config.yaml
num_hidden_layers: 10
hidden_size: 256
num_attention_heads: 8
num_key_value_heads: 8
head_dim: 32
intermediate_size: 704
vocab_size: 1024
hidden_act: "swiglu"
norm: "rmsnorm"
norm_place: "out"
norm_eps: 1e-05
positions: "rope"
rope_theta: 10000.0
rope_fraction: 1.0
qk_norm: true
attn_scale: 0.177
bias: "none"
tie_word_embeddings: false
parallel_block: false
init: "normal"
init_std_qkv: 0.0301
init_std_o: 0.00674
init_std_up: 0.0301
init_std_down: 0.00406
optimizer: "muon_variant"
learning_rate: 0.00457
lr_mult_o: 1.5
lr_mult_up: 1.06
beta1: 0.95
lr_head: 0.00429
warmup_steps: 0
schedule: "cos"
final_lr_fraction: 0.1
batch_tokens: [16384, 32768, 49152]
max_seq_len: 256
doc_mask: true
train_tokens: 268500000
max_steps: 8615
dataset: "wikipedia_en"
Each number is 200 + 40 x the weight over its row's rms, rounded and kept within 0 to 999. Layers, rows and columns count from 0. The size before them is the row's rms in percent of the matrix's.

# layer 7 MLP gate, 704x256, rms 0.141, rows 654-690, columns 0-63
100,194,204,289,213,263,184,161,234,182,218,213,223,221,240,229,218,205,182,213,229,173,135,194,161,188,121,207,138,125,231,226,244,224,190,190,193,161,182,168,165,182,215,220,161,205,216,90,181,154,160,174,223,258,208,159,243,239,248,222,179,174,185,242,167
097,198,192,177,226,193,197,130,145,148,192,182,205,141,123,180,213,229,244,256,235,196,143,205,252,134,167,223,169,220,166,180,227,147,179,260,177,201,202,198,212,126,236,208,156,221,209,221,228,169,176,156,212,178,287,160,142,119,150,262,227,198,209,92,229
098,171,175,202,215,248,190,271,303,186,194,286,206,154,190,223,208,162,179,100,159,206,194,207,77,243,167,174,165,212,188,178,156,265,222,218,228,271,152,141,198,187,145,207,219,207,196,286,182,186,234,271,283,222,159,184,103,151,181,143,205,198,220,210,214
102,190,186,191,226,210,177,198,225,163,203,167,301,198,263,187,134,201,172,193,185,249,172,225,188,130,199,178,205,219,205,220,215,186,235,215,251,200,204,186,80,254,270,195,202,204,145,213,220,229,227,220,188,188,215,167,186,152,157,175,201,192,191,214,220
098,205,169,167,213,190,274,260,168,168,284,219,217,221,173,187,169,234,214,273,189,105,149,232,231,293,261,194,106,136,155,208,140,280,199,206,192,195,115,183,222,231,138,236,270,146,170,219,162,240,175,154,238,237,155,166,183,212,172,243,192,161,252,168,222
098,182,262,227,187,150,268,240,123,209,193,246,165,239,180,196,136,289,238,193,175,213,199,192,240,222,272,143,149,182,184,204,252,177,138,154,191,176,171,157,254,268,159,158,201,144,263,182,224,211,193,136,119,172,296,269,257,133,159,207,185,246,204,193,136
099,196,242,178,178,164,196,170,206,178,178,187,196,194,248,236,203,176,279,170,186,189,223,231,184,187,231,187,258,307,207,144,262,193,157,236,153,168,181,204,206,108,244,256,202,184,238,232,226,236,230,158,207,171,154,150,159,86,219,214,218,242,258,165,193
098,197,200,178,230,155,125,171,126,166,259,219,156,315,226,172,267,168,214,207,140,215,198,133,172,219,201,184,210,224,164,271,249,189,194,160,245,239,229,200,180,204,192,179,294,244,285,178,175,158,212,169,204,176,255,156,202,213,199,135,133,259,151,210,154
098,255,123,222,273,214,196,202,191,136,194,214,199,144,126,296,201,264,210,147,183,261,221,195,186,187,253,198,182,266,238,187,220,166,233,189,258,238,213,142,183,143,184,218,195,174,200,92,146,271,214,141,196,252,224,250,192,225,192,242,222,246,107,188,303
099,228,142,216,232,161,175,177,179,209,217,239,251,240,201,196,189,226,201,186,150,213,198,210,232,231,137,177,231,201,235,181,204,207,252,219,153,179,246,155,135,185,178,219,186,210,174,99,163,226,227,204,170,224,148,250,210,151,210,270,229,145,198,209,247
100,209,144,240,177,212,186,203,227,233,142,197,142,186,177,149,157,189,227,291,231,193,266,163,178,205,155,248,161,193,163,178,138,201,225,181,182,142,153,247,253,240,159,207,213,237,132,216,253,188,206,166,268,204,138,215,241,253,232,217,204,138,199,198,177
101,162,269,107,215,191,198,186,178,265,211,190,111,164,215,255,186,197,203,178,209,232,143,144,123,225,221,167,195,191,277,132,226,225,147,185,186,182,222,218,232,279,197,232,194,232,200,119,177,293,114,170,201,112,201,202,156,216,206,165,199,206,126,199,164
105,190,176,207,220,154,245,237,229,199,227,169,173,208,253,175,197,253,230,147,254,179,200,178,248,216,145,173,163,145,207,176,166,176,257,256,208,220,222,189,187,198,213,249,180,225,247,231,148,222,187,135,201,222,176,152,229,68,165,170,194,201,181,191,161
099,192,131,231,189,212,184,188,231,233,258,278,304,225,154,198,159,205,193,189,231,232,200,141,294,173,154,164,234,134,231,211,190,162,200,150,173,146,225,276,206,206,96,197,117,138,203,134,157,244,173,193,217,210,179,245,219,248,190,217,197,205,181,156,351
099,201,136,197,187,187,222,218,201,284,192,211,221,247,175,205,228,128,226,181,150,211,244,193,185,164,234,212,216,258,246,229,187,246,179,208,135,192,312,167,267,123,207,274,168,165,161,214,208,124,200,270,180,217,206,230,152,183,222,196,215,170,173,146,177
099,231,279,214,144,248,172,256,219,210,286,173,264,131,127,96,210,209,263,237,222,177,202,245,135,184,174,241,194,210,190,174,263,131,176,200,176,175,220,246,181,220,195,240,169,286,160,157,133,220,111,212,207,241,202,148,143,201,211,199,172,191,250,254,212
101,271,176,182,181,210,233,214,157,162,212,266,236,184,218,125,115,140,164,189,231,160,222,158,158,247,213,161,199,281,170,178,110,164,139,237,181,190,106,201,169,241,149,155,245,243,237,193,221,176,211,188,201,231,245,281,201,208,189,238,138,213,192,187,172
094,156,140,192,247,195,163,202,251,191,210,245,228,230,144,177,173,196,269,284,153,235,252,228,207,251,241,152,194,201,186,263,185,196,158,244,219,287,259,164,173,179,219,267,193,179,209,204,192,224,131,207,175,165,202,228,195,199,288,137,271,197,177,315,266
094,262,269,159,176,247,234,172,234,193,153,246,162,275,216,245,175,192,146,181,281,231,188,194,219,189,121,143,209,116,189,230,239,158,279,215,241,144,270,164,138,221,253,210,161,230,206,200,212,193,141,202,258,142,192,211,236,199,165,201,203,208,137,171,232
101,241,164,232,252,141,226,250,177,205,250,156,260,183,165,212,185,122,254,241,204,171,204,145,251,188,173,158,156,239,148,258,233,221,161,128,195,172,224,178,209,176,205,188,214,280,191,185,239,192,181,282,227,242,245,229,199,147,235,199,151,252,220,148,229
098,186,184,243,138,186,132,245,226,214,115,139,163,173,280,237,215,179,179,239,214,186,174,178,168,225,185,173,126,193,165,165,198,126,230,200,153,189,242,238,314,214,196,248,186,205,181,162,243,291,267,185,249,203,188,226,165,164,191,213,191,204,203,245,228
102,244,150,161,210,200,189,144,200,155,190,207,215,219,200,195,159,168,258,178,206,144,232,277,275,114,184,195,178,205,240,123,228,227,177,296,176,194,228,179,165,137,150,188,187,177,170,227,152,196,232,212,212,195,180,219,171,230,232,232,232,227,148,232,225
097,195,265,224,196,202,194,178,169,220,207,189,218,205,185,181,179,165,224,142,227,191,206,195,230,174,170,164,211,258,298,216,197,158,173,228,154,220,215,221,207,168,256,206,135,147,159,206,236,306,169,145,253,237,163,202,174,184,194,150,310,218,123,154,174
097,283,240,164,259,226,103,203,250,207,142,226,180,214,151,196,230,271,219,162,179,191,208,150,194,210,191,250,187,200,207,269,224,224,230,214,189,241,190,186,157,221,210,241,272,233,242,194,220,247,152,197,217,265,241,203,150,273,194,217,285,213,199,190,152
098,254,229,202,182,203,220,169,300,178,194,188,265,221,204,212,194,233,223,164,208,215,157,232,212,212,299,252,211,218,217,208,228,242,210,153,224,244,228,270,151,216,237,288,172,199,188,220,212,146,182,197,266,230,243,252,155,178,253,200,229,171,203,218,233
104,212,204,218,231,182,232,197,146,262,183,138,158,189,265,133,187,253,236,211,165,202,165,173,217,269,169,156,246,216,187,258,200,119,237,181,227,235,191,137,168,240,200,186,196,267,229,180,225,174,230,191,211,186,219,185,168,229,237,195,235,194,137,244,130
097,247,229,171,240,202,284,228,219,173,186,189,221,216,191,233,131,235,238,148,140,135,165,190,208,160,209,188,201,177,238,165,182,177,170,235,246,215,228,184,247,181,223,190,301,169,245,208,233,233,196,232,105,203,265,156,197,126,183,254,155,173,181,154,241
101,203,189,149,229,121,132,193,197,277,213,180,221,262,169,239,190,167,181,214,134,238,216,217,268,236,187,218,221,223,165,192,196,172,218,163,164,219,173,194,169,225,145,265,144,150,243,182,255,173,213,146,188,191,219,246,249,205,147,141,148,223,261,231,155
103,201,180,203,254,136,171,152,209,186,246,175,251,121,141,192,248,229,263,205,185,225,260,132,229,154,244,242,186,140,133,235,154,207,173,133,184,213,99,209,122,180,186,147,172,259,182,219,129,194,212,234,184,167,208,216,190,235,176,213,192,199,238,189,182
107,243,147,207,202,196,263,187,174,195,251,213,249,227,103,227,239,187,145,144,234,260,142,195,273,170,232,251,215,196,263,78,171,215,216,199,225,244,208,217,137,211,223,258,216,145,141,170,165,130,203,279,216,244,194,215,231,177,254,217,190,172,274,196,227
098,215,142,211,257,180,93,244,207,182,198,171,210,160,210,239,174,219,225,170,156,237,217,179,197,153,189,186,224,243,191,214,168,235,234,150,163,189,164,197,197,210,179,283,205,170,196,220,186,202,162,166,184,220,190,198,115,266,226,257,150,225,147,273,171
098,232,175,229,233,229,236,174,186,224,242,198,183,138,199,207,210,231,183,222,187,216,199,158,228,181,199,285,267,173,186,209,171,223,216,165,193,211,172,229,171,177,213,171,214,241,217,183,189,266,133,185,158,247,134,167,98,234,211,239,238,195,153,270,187
100,194,257,156,175,192,184,165,237,260,253,197,230,201,272,190,178,234,211,149,201,251,259,134,299,205,188,272,205,246,152,199,251,223,218,181,191,194,190,246,192,264,230,191,197,210,153,166,244,248,200,150,173,240,155,149,181,268,176,168,197,245,251,211,256
099,248,197,226,199,215,171,265,262,99,225,178,245,197,235,187,223,160,203,188,180,216,237,232,212,255,272,264,241,196,175,162,199,239,143,147,197,146,250,171,258,225,160,265,265,195,224,168,218,240,212,257,198,235,240,220,139,127,194,170,179,273,114,282,303
097,280,103,287,173,156,181,184,130,200,220,94,235,209,130,220,197,221,171,166,244,233,200,146,161,271,240,262,206,176,144,143,235,205,94,209,186,181,256,196,152,215,227,243,169,183,172,242,211,152,225,177,231,233,215,289,177,159,142,206,200,223,213,230,198
107,206,145,180,202,197,261,243,187,260,265,278,149,124,155,187,139,201,189,203,166,260,216,192,194,205,216,188,221,245,236,131,203,230,227,197,156,184,152,256,148,284,262,186,202,193,175,214,174,199,142,248,176,190,192,200,135,275,211,220,196,244,134,237,202
105,192,167,249,218,162,208,178,173,317,159,202,157,162,136,84,210,161,199,206,172,222,236,138,263,162,193,193,149,229,218,180,195,114,198,168,231,126,166,214,190,197,134,166,189,248,213,182,254,126,91,297,205,215,155,157,222,288,218,255,216,163,221,178,188
# layer 7 MLP up, 704x256, rms 0.148, rows 654-689, columns 0-63
103,189,285,181,239,223,194,189,206,187,189,244,221,202,154,147,162,168,180,193,238,215,193,217,205,200,263,234,231,227,270,150,206,108,161,207,198,240,256,194,168,254,222,237,243,144,158,262,231,213,210,202,172,163,220,252,237,156,160,250,176,212,250,173,213
097,160,191,189,168,192,156,107,161,146,190,183,142,125,219,238,221,216,182,183,136,122,200,81,273,243,180,186,199,219,174,143,180,224,189,201,171,229,232,205,221,205,240,302,187,163,134,224,163,178,218,303,256,179,225,221,249,179,184,233,190,164,289,103,199
095,157,198,232,214,274,163,215,176,233,190,294,251,184,222,174,104,134,231,230,217,198,131,159,263,133,209,242,135,209,174,235,236,181,181,222,251,185,135,202,151,200,208,159,248,188,187,265,277,216,300,205,221,235,262,150,182,223,188,189,262,240,255,149,196
104,234,133,229,122,163,241,246,242,241,236,158,232,226,134,174,211,215,213,202,255,175,236,136,253,237,246,204,214,219,184,130,218,244,256,218,279,186,141,203,207,109,179,212,198,229,176,249,217,264,209,195,218,165,183,145,257,172,168,182,250,171,232,197,201
099,174,194,248,197,247,172,204,161,127,256,176,153,273,227,127,152,239,219,206,229,166,150,134,184,195,182,150,220,202,159,143,161,180,177,201,240,198,177,222,217,227,197,202,157,202,281,199,139,140,169,214,199,197,219,175,229,172,231,165,215,211,266,262,134
096,246,171,247,152,172,107,199,130,205,182,237,213,208,240,215,112,185,181,148,230,229,205,216,166,266,210,241,205,222,235,200,194,244,214,213,262,166,243,190,203,158,177,209,170,121,207,254,206,241,166,142,198,251,155,292,183,225,166,206,212,188,162,218,126
100,171,276,240,234,78,188,231,200,236,143,228,137,271,185,194,203,212,151,186,182,234,188,159,180,128,208,227,210,223,152,214,208,243,167,220,173,233,147,214,148,147,257,209,250,188,140,149,216,197,147,250,232,205,231,138,169,130,212,184,205,173,139,258,204
098,156,92,201,180,101,36,218,210,178,227,218,217,197,191,170,137,127,189,188,155,232,236,236,195,188,229,184,157,218,154,205,206,240,157,221,189,174,197,137,205,168,187,190,194,95,184,148,155,188,153,306,171,177,172,260,260,188,159,305,198,157,129,264,281
100,162,198,168,243,207,214,175,167,230,223,201,148,241,236,195,242,165,193,177,225,170,224,169,321,198,182,240,182,186,152,237,187,196,236,177,121,179,214,249,257,210,184,173,225,202,158,186,185,139,193,211,221,270,112,199,230,212,256,130,160,167,270,250,136
102,280,180,238,191,204,201,274,191,239,238,241,194,259,137,176,226,205,256,197,215,244,163,144,226,258,128,188,221,253,235,219,225,189,188,157,178,223,240,216,152,146,243,201,186,112,172,130,134,249,228,227,229,216,138,250,199,190,225,236,201,197,242,202,184
102,187,218,218,179,153,229,139,160,242,183,248,175,193,222,215,141,202,201,195,184,153,180,256,226,219,159,201,241,209,201,223,239,190,220,157,222,255,196,145,257,246,240,166,235,177,195,220,162,209,216,99,183,314,108,223,206,183,158,243,278,238,233,182,275
097,232,167,142,278,176,217,282,250,229,215,198,210,266,188,277,188,160,215,139,247,198,177,160,168,119,123,150,227,116,194,243,201,145,216,170,234,188,232,218,221,245,177,147,201,184,261,217,193,167,190,177,126,192,262,210,192,206,193,191,210,247,203,105,280
104,141,171,153,241,214,226,249,237,132,220,241,212,187,215,158,177,265,127,221,258,269,214,224,140,171,189,172,170,137,197,279,140,239,153,207,203,175,222,173,175,138,166,209,167,213,231,213,191,268,198,170,217,144,277,264,159,282,226,239,243,153,204,221,189
099,171,179,165,202,188,117,263,194,124,267,186,204,174,120,92,184,192,236,143,176,164,106,255,138,135,242,184,192,222,183,204,196,199,217,208,213,181,210,271,156,258,215,265,228,224,192,230,186,197,207,204,104,280,200,169,201,196,202,165,201,238,208,248,209
089,157,157,204,203,191,222,239,226,260,132,120,198,228,188,200,188,204,248,245,195,283,225,204,238,236,209,148,196,273,286,162,261,168,205,213,129,200,211,206,223,155,138,199,195,245,248,184,279,189,235,201,249,261,171,153,136,185,203,250,219,155,232,222,209
097,193,209,205,186,217,198,203,201,199,215,189,257,188,254,265,214,166,235,139,197,193,201,165,206,121,183,227,173,251,170,175,167,229,191,178,165,236,265,192,185,222,214,215,210,220,209,244,268,186,195,225,162,148,192,242,184,187,221,185,168,194,173,202,246
104,198,211,283,229,278,118,208,130,230,197,165,195,93,181,243,267,163,211,207,191,231,266,205,245,172,167,236,148,261,238,147,198,245,182,154,139,272,235,234,204,304,282,215,184,164,173,205,239,141,208,175,201,199,172,257,186,146,155,245,167,198,146,177,170
095,271,226,171,254,192,252,189,247,191,232,247,190,256,222,135,158,197,143,191,212,138,176,209,248,200,266,227,251,221,200,219,220,137,244,208,195,269,155,132,137,213,152,122,197,247,231,259,195,237,184,194,134,132,210,237,190,230,215,152,183,244,219,218,137
092,230,153,128,202,162,201,178,231,225,193,168,150,235,155,215,243,178,140,280,171,164,200,165,158,172,274,201,172,180,250,143,226,169,133,216,187,211,244,188,190,160,261,177,201,209,130,170,207,188,173,172,145,238,203,165,159,219,218,241,155,199,219,150,221
095,185,161,206,137,176,232,165,243,201,183,213,210,201,208,204,225,182,194,271,162,178,197,256,185,151,241,254,219,171,202,148,198,190,160,155,145,229,189,183,164,188,253,224,189,179,250,204,179,177,267,283,215,237,168,215,153,226,272,250,305,184,212,219,209
093,201,103,97,139,189,196,181,170,238,221,161,194,215,203,223,171,208,148,260,237,252,274,210,221,221,182,202,201,222,206,215,198,217,185,178,189,237,259,193,155,205,225,177,244,112,204,217,138,252,210,209,233,235,199,204,247,241,164,167,171,233,202,232,264
106,124,227,191,216,198,231,151,166,250,149,205,172,172,200,217,191,195,260,219,192,142,178,217,195,196,205,226,239,253,218,163,177,133,187,272,146,204,203,160,212,214,140,145,264,184,167,181,214,118,274,155,203,128,185,220,211,181,224,176,209,250,212,182,164
095,213,201,207,198,158,214,229,233,223,238,203,223,173,181,199,197,165,192,213,165,226,236,219,152,215,158,110,148,201,171,178,202,259,202,154,210,214,171,113,297,223,105,208,193,238,223,234,213,211,187,225,154,220,218,176,188,211,271,221,290,229,161,187,239
099,176,189,103,145,207,230,270,217,276,203,182,207,184,180,243,276,242,184,225,241,231,233,238,174,225,196,134,209,239,218,246,222,218,174,183,225,230,211,232,287,174,177,145,238,190,183,175,170,164,199,164,221,152,189,225,213,187,216,241,167,229,242,196,164
094,212,271,130,190,222,104,147,178,177,191,226,231,167,204,237,171,205,215,97,200,212,207,184,175,163,146,306,125,190,227,153,198,122,186,240,171,141,277,224,162,151,209,167,197,307,213,182,234,208,205,194,134,151,203,136,171,223,235,218,125,179,153,210,203
099,187,163,201,152,176,117,202,180,177,257,150,135,178,193,165,210,156,216,155,252,88,234,159,159,242,152,249,260,166,169,153,172,183,256,221,261,228,208,254,206,193,135,173,243,109,166,209,202,193,162,175,149,211,201,210,286,155,170,186,132,228,265,228,146
096,170,228,259,271,226,232,197,148,171,240,139,177,105,150,127,137,219,215,185,186,230,174,182,207,281,193,158,218,228,200,132,241,219,222,189,228,199,185,225,160,114,164,199,201,228,178,220,137,185,187,198,127,239,215,203,196,181,241,221,122,204,169,221,211
094,197,265,205,180,173,190,191,221,134,233,174,211,183,202,260,175,141,143,165,213,182,273,200,211,231,186,203,244,214,186,193,209,192,133,161,201,171,202,164,164,167,173,174,213,113,196,137,282,182,130,151,171,287,249,263,216,163,225,206,194,155,233,202,193
098,254,223,219,164,227,240,165,229,233,169,168,221,208,108,213,192,134,186,245,95,180,160,187,248,161,211,152,179,194,230,150,245,193,149,182,170,249,134,166,233,221,156,196,192,165,236,205,241,244,217,217,218,199,190,189,303,170,100,192,228,186,201,206,224
107,160,196,201,205,222,162,137,185,175,244,239,243,181,221,244,192,234,186,235,193,136,224,218,190,302,181,187,174,291,200,211,236,250,146,258,201,257,175,216,202,272,218,185,219,121,210,190,222,290,108,181,142,190,208,199,183,194,182,208,259,162,189,157,246
099,150,236,234,217,133,180,138,256,190,289,242,214,200,179,227,136,140,179,217,215,171,186,211,185,254,171,227,121,224,323,232,188,187,253,208,195,213,150,213,199,222,220,243,250,247,165,214,207,176,227,189,205,176,181,121,285,191,146,165,167,169,234,110,197
093,215,138,218,189,238,196,211,218,161,199,205,214,215,141,227,281,210,215,207,123,156,240,216,199,154,249,217,165,242,153,152,212,166,175,184,208,173,162,251,207,205,134,219,196,184,195,176,171,211,177,149,172,268,178,246,236,162,182,203,157,225,289,187,228
100,240,220,155,274,173,165,271,152,234,119,246,216,197,217,148,148,196,230,232,124,184,229,199,185,253,197,245,148,223,194,252,206,138,137,271,214,250,159,161,227,204,209,199,238,206,258,197,220,180,232,219,229,220,283,240,248,228,262,208,242,210,236,230,227
101,185,136,202,241,74,177,219,102,166,200,224,186,279,243,158,196,154,190,199,255,172,215,218,207,224,269,264,197,169,118,224,243,188,223,195,148,165,162,265,136,212,219,212,228,268,220,158,195,145,265,213,210,211,227,188,197,148,158,171,186,242,188,211,221
094,173,214,224,177,88,227,285,147,214,228,242,202,205,225,166,182,248,232,206,188,198,174,177,156,150,227,159,140,245,215,220,202,227,205,211,162,191,153,191,254,236,237,215,214,137,255,198,253,115,183,161,197,193,219,229,254,202,191,158,195,147,139,144,136
105,173,241,106,179,160,225,310,155,142,214,147,166,219,164,177,225,227,231,202,290,194,225,128,225,171,206,183,182,195,130,224,249,232,168,238,134,177,206,231,200,179,218,199,192,198,201,102,168,119,197,196,229,186,224,226,242,159,214,239,167,208,236,197,217
# layer 7 MLP down (transposed), 704x256, rms 0.0787, rows 654-689, columns 0-63
101,216,224,179,239,204,311,183,184,166,239,206,232,105,231,186,200,206,183,223,223,111,169,175,161,167,148,193,79,150,149,209,286,191,182,239,191,216,105,186,232,119,201,156,196,197,220,102,244,174,153,198,204,151,232,161,210,240,187,284,223,183,181,153,212
098,269,207,177,157,239,241,258,200,238,184,149,215,162,184,214,296,190,238,227,204,131,209,180,177,183,221,174,206,185,188,255,181,172,198,181,188,231,199,194,265,217,217,232,237,207,183,228,164,185,146,245,150,118,195,196,148,236,206,224,211,196,193,263,181
097,197,228,162,253,206,190,206,192,197,186,203,230,207,196,220,214,181,226,176,199,206,241,270,223,211,128,246,295,211,184,186,216,177,192,259,253,208,327,123,203,191,192,221,166,220,174,205,113,195,200,277,158,127,153,176,165,235,185,247,133,192,207,182,210
102,221,225,167,150,201,193,108,220,174,119,248,252,224,236,177,219,151,229,264,121,206,188,157,204,203,173,151,187,191,246,217,147,194,193,191,148,193,254,162,181,246,227,175,253,271,237,172,245,228,172,113,250,247,192,200,229,161,180,170,235,95,191,174,229
101,224,196,192,176,195,247,165,207,137,236,185,230,159,160,235,191,225,216,169,209,262,209,275,143,181,230,268,217,179,269,193,232,190,214,214,166,157,209,162,197,225,196,205,208,196,125,172,176,191,187,130,233,229,210,215,151,159,231,165,165,189,154,201,194
097,216,177,203,155,285,213,274,157,218,263,220,149,218,261,124,140,185,235,168,227,210,170,158,225,179,242,159,170,272,228,193,237,206,204,203,175,223,123,198,213,260,199,225,130,184,133,161,180,210,155,219,134,180,208,196,273,226,221,152,181,222,224,198,159
108,242,278,211,200,228,191,141,257,193,289,186,249,173,259,167,189,230,199,183,305,141,212,173,126,201,171,173,218,162,247,170,145,205,176,203,194,164,233,167,209,224,129,209,188,158,213,225,186,213,200,222,284,260,190,275,187,204,175,186,215,214,237,246,206
098,194,216,245,193,212,181,309,176,237,181,254,290,223,162,239,210,215,243,209,203,209,220,179,180,185,141,150,276,241,146,238,223,162,177,165,212,225,183,178,225,177,163,179,285,280,160,150,190,258,209,215,211,220,268,121,184,133,175,237,255,274,207,184,200
097,210,294,181,149,205,236,200,188,171,221,192,168,169,214,186,136,260,229,248,220,249,177,312,153,150,143,189,177,143,189,140,196,191,225,246,205,168,196,201,207,293,279,216,201,201,143,231,240,199,209,181,173,148,227,208,188,189,181,218,247,103,270,259,190
103,266,212,172,232,189,223,161,210,304,214,231,210,238,212,206,224,170,169,202,187,91,191,231,248,199,150,237,184,230,238,229,154,184,195,176,174,172,186,137,120,206,197,195,221,96,203,185,177,196,263,209,177,263,272,199,148,152,137,223,216,134,139,200,139
098,264,98,205,209,203,173,143,217,179,254,208,231,214,214,207,232,165,244,195,226,240,202,229,219,182,174,216,195,195,180,187,224,256,143,169,167,222,224,194,183,235,116,167,190,196,155,259,243,254,199,222,139,144,176,125,195,166,176,182,206,182,267,241,191
101,212,279,209,218,198,220,168,209,205,200,213,180,182,132,152,279,188,195,203,189,232,234,307,174,247,275,193,241,200,217,223,182,183,142,258,180,147,206,204,187,232,174,257,229,185,263,195,221,169,234,188,214,211,219,214,185,302,171,192,158,227,211,253,209
102,224,176,140,147,210,225,216,227,155,122,195,224,198,199,134,128,177,266,234,179,195,201,214,192,176,172,204,270,243,214,188,184,219,198,153,234,288,163,214,241,261,282,194,111,208,205,205,205,199,263,278,168,198,199,136,231,130,160,243,195,276,277,196,255
098,197,213,212,192,188,253,155,174,190,210,195,203,211,231,229,169,226,160,214,178,152,189,159,189,203,186,143,243,209,259,135,257,151,246,246,166,188,173,122,132,125,181,160,106,160,176,217,208,211,137,207,249,179,216,220,198,169,216,169,113,162,273,148,239
094,201,127,187,299,146,248,211,228,218,225,256,134,124,121,176,194,173,227,205,196,226,206,129,217,188,186,180,148,178,205,235,235,214,244,209,197,151,206,132,161,268,188,215,175,205,208,112,160,172,232,262,211,140,205,259,184,186,138,237,221,274,225,232,223
102,207,214,222,150,264,135,213,197,200,153,200,236,230,176,186,176,239,243,255,195,205,221,259,228,152,203,240,257,218,236,266,207,199,208,184,205,208,159,185,179,227,236,165,239,130,131,117,257,246,193,181,206,212,237,259,194,124,246,233,240,238,219,182,209
101,212,277,170,156,203,217,229,243,234,159,194,199,232,197,238,173,168,233,279,190,124,244,249,195,196,123,148,145,213,175,209,184,125,220,247,173,119,186,201,213,223,232,177,201,193,190,126,184,137,171,231,221,156,231,79,248,199,164,228,262,184,198,221,246
099,225,192,224,193,188,190,221,204,261,224,236,194,209,222,276,160,219,163,272,169,147,217,117,156,200,206,167,258,126,241,177,161,154,170,162,168,136,170,198,174,251,161,183,135,160,207,142,208,176,209,210,232,221,251,147,235,188,238,156,269,234,114,186,160
097,138,278,208,132,193,205,232,159,205,244,256,216,291,188,205,175,291,157,239,248,201,173,185,209,234,156,171,247,153,186,230,178,261,184,189,187,186,194,175,241,173,160,188,188,199,233,150,173,165,213,174,258,209,148,202,203,221,202,201,193,231,218,196,164
098,131,246,255,147,218,123,148,195,190,287,181,147,182,205,257,184,237,187,155,204,171,220,207,275,216,162,210,247,196,149,150,254,169,213,223,282,260,190,294,182,199,149,147,225,181,195,185,226,167,198,236,170,261,233,154,157,188,216,136,211,183,133,210,215
094,285,228,215,223,192,178,314,209,210,309,256,219,187,227,139,153,166,244,192,188,200,237,183,178,225,207,184,189,289,129,206,298,212,216,210,229,205,199,193,257,212,131,158,170,185,137,228,177,163,199,242,204,164,248,219,203,216,219,122,155,201,140,196,229
103,162,176,227,277,143,139,246,209,132,261,135,146,207,269,251,226,202,193,199,225,183,245,215,229,197,212,222,216,242,244,240,153,136,245,225,192,214,255,190,126,173,148,203,182,184,225,247,204,254,182,209,279,219,226,221,217,197,195,155,227,138,206,218,170
098,201,191,127,201,184,169,125,255,195,213,210,230,199,199,214,263,222,180,212,141,185,200,207,267,211,198,213,140,271,186,245,242,160,170,179,99,170,204,253,309,167,269,183,213,189,197,241,281,152,163,186,184,196,155,204,146,360,159,194,129,287,260,205,136
097,208,181,228,194,166,167,250,203,179,157,212,239,182,238,148,214,191,227,247,195,123,205,153,214,130,196,215,173,273,206,176,192,243,202,159,244,156,196,243,125,237,65,218,203,181,194,157,257,178,175,161,141,190,199,190,225,308,187,194,179,199,166,277,211
097,190,193,287,231,129,270,216,216,244,184,185,204,178,149,187,183,207,229,235,177,169,230,248,217,148,257,160,274,252,231,235,167,242,189,228,241,277,178,247,180,246,160,126,182,243,245,229,148,245,247,217,281,220,232,197,276,189,158,227,178,202,157,195,141
100,163,239,140,147,179,186,282,167,185,192,161,243,156,154,154,162,156,239,176,180,195,228,208,198,259,168,242,203,229,191,230,176,281,237,188,158,134,182,203,169,172,261,226,190,209,275,230,142,189,152,242,157,172,172,157,219,177,158,183,155,264,213,185,162
097,148,213,209,221,204,134,276,244,167,217,195,170,206,176,157,218,211,162,240,203,199,215,185,173,188,230,291,258,146,232,278,147,113,217,223,237,221,260,185,229,207,251,289,260,189,199,117,246,162,338,205,220,174,254,140,194,210,194,206,188,144,199,168,217
098,185,193,240,207,194,250,181,196,234,143,254,218,157,234,259,192,166,335,251,242,190,104,219,251,164,159,209,168,162,193,191,235,191,196,132,217,198,202,265,232,299,142,204,136,157,80,224,203,193,239,255,202,122,215,165,227,182,248,218,195,176,153,174,236
102,233,118,182,216,120,183,227,254,200,243,185,282,108,225,160,216,185,159,175,189,206,228,164,143,267,181,188,200,126,233,212,197,126,259,240,204,188,233,212,194,195,159,214,268,179,191,152,269,265,209,224,222,161,267,204,219,202,227,233,213,203,162,171,205
104,191,236,164,165,317,190,217,211,209,191,248,207,229,196,236,176,201,211,180,261,143,233,161,276,121,200,111,169,160,172,197,155,140,237,212,134,191,187,184,212,174,124,175,155,265,169,165,244,265,159,225,181,207,199,153,201,218,164,204,126,171,154,234,175
100,189,158,232,231,193,171,188,219,200,153,271,169,243,190,198,228,219,242,218,264,199,196,253,195,141,148,202,161,248,128,197,217,233,211,171,177,220,299,238,217,180,182,165,178,159,203,200,212,132,156,177,213,151,196,196,124,247,174,165,119,176,128,227,242
095,222,210,200,245,290,162,199,131,216,174,217,185,172,233,259,196,255,137,292,247,256,171,161,169,198,156,244,255,187,232,272,177,189,207,169,186,176,113,150,226,256,285,220,160,221,238,189,197,152,184,209,233,153,230,219,184,162,160,165,168,182,129,176,190
102,206,177,200,140,228,220,253,177,153,245,173,235,262,210,248,247,244,146,216,241,255,138,237,231,174,205,132,219,159,297,175,140,213,172,196,234,175,168,239,183,219,252,188,207,229,201,189,265,231,164,183,214,190,190,175,217,246,190,128,170,177,170,223,273
102,209,202,149,186,210,189,194,194,202,122,312,253,165,238,173,105,195,167,236,153,219,188,198,218,170,312,216,145,288,204,215,188,133,302,242,223,176,204,216,224,194,186,102,125,148,191,192,205,242,98,179,189,171,184,158,277,246,193,220,273,243,220,163,175
099,216,207,206,223,215,202,237,168,174,183,171,224,212,133,207,183,218,183,193,171,195,165,214,252,194,96,213,220,278,207,161,151,191,208,154,240,215,201,138,164,166,217,191,152,243,234,139,192,246,241,184,182,195,181,120,180,124,201,201,229,177,197,179,247
107,180,160,252,172,214,300,168,232,221,201,192,217,238,209,219,229,236,261,166,238,229,207,192,249,194,248,169,265,282,264,183,252,228,180,166,166,121,131,203,266,195,190,133,148,220,195,241,245,185,222,206,259,240,185,210,187,213,140,177,184,211,181,240,193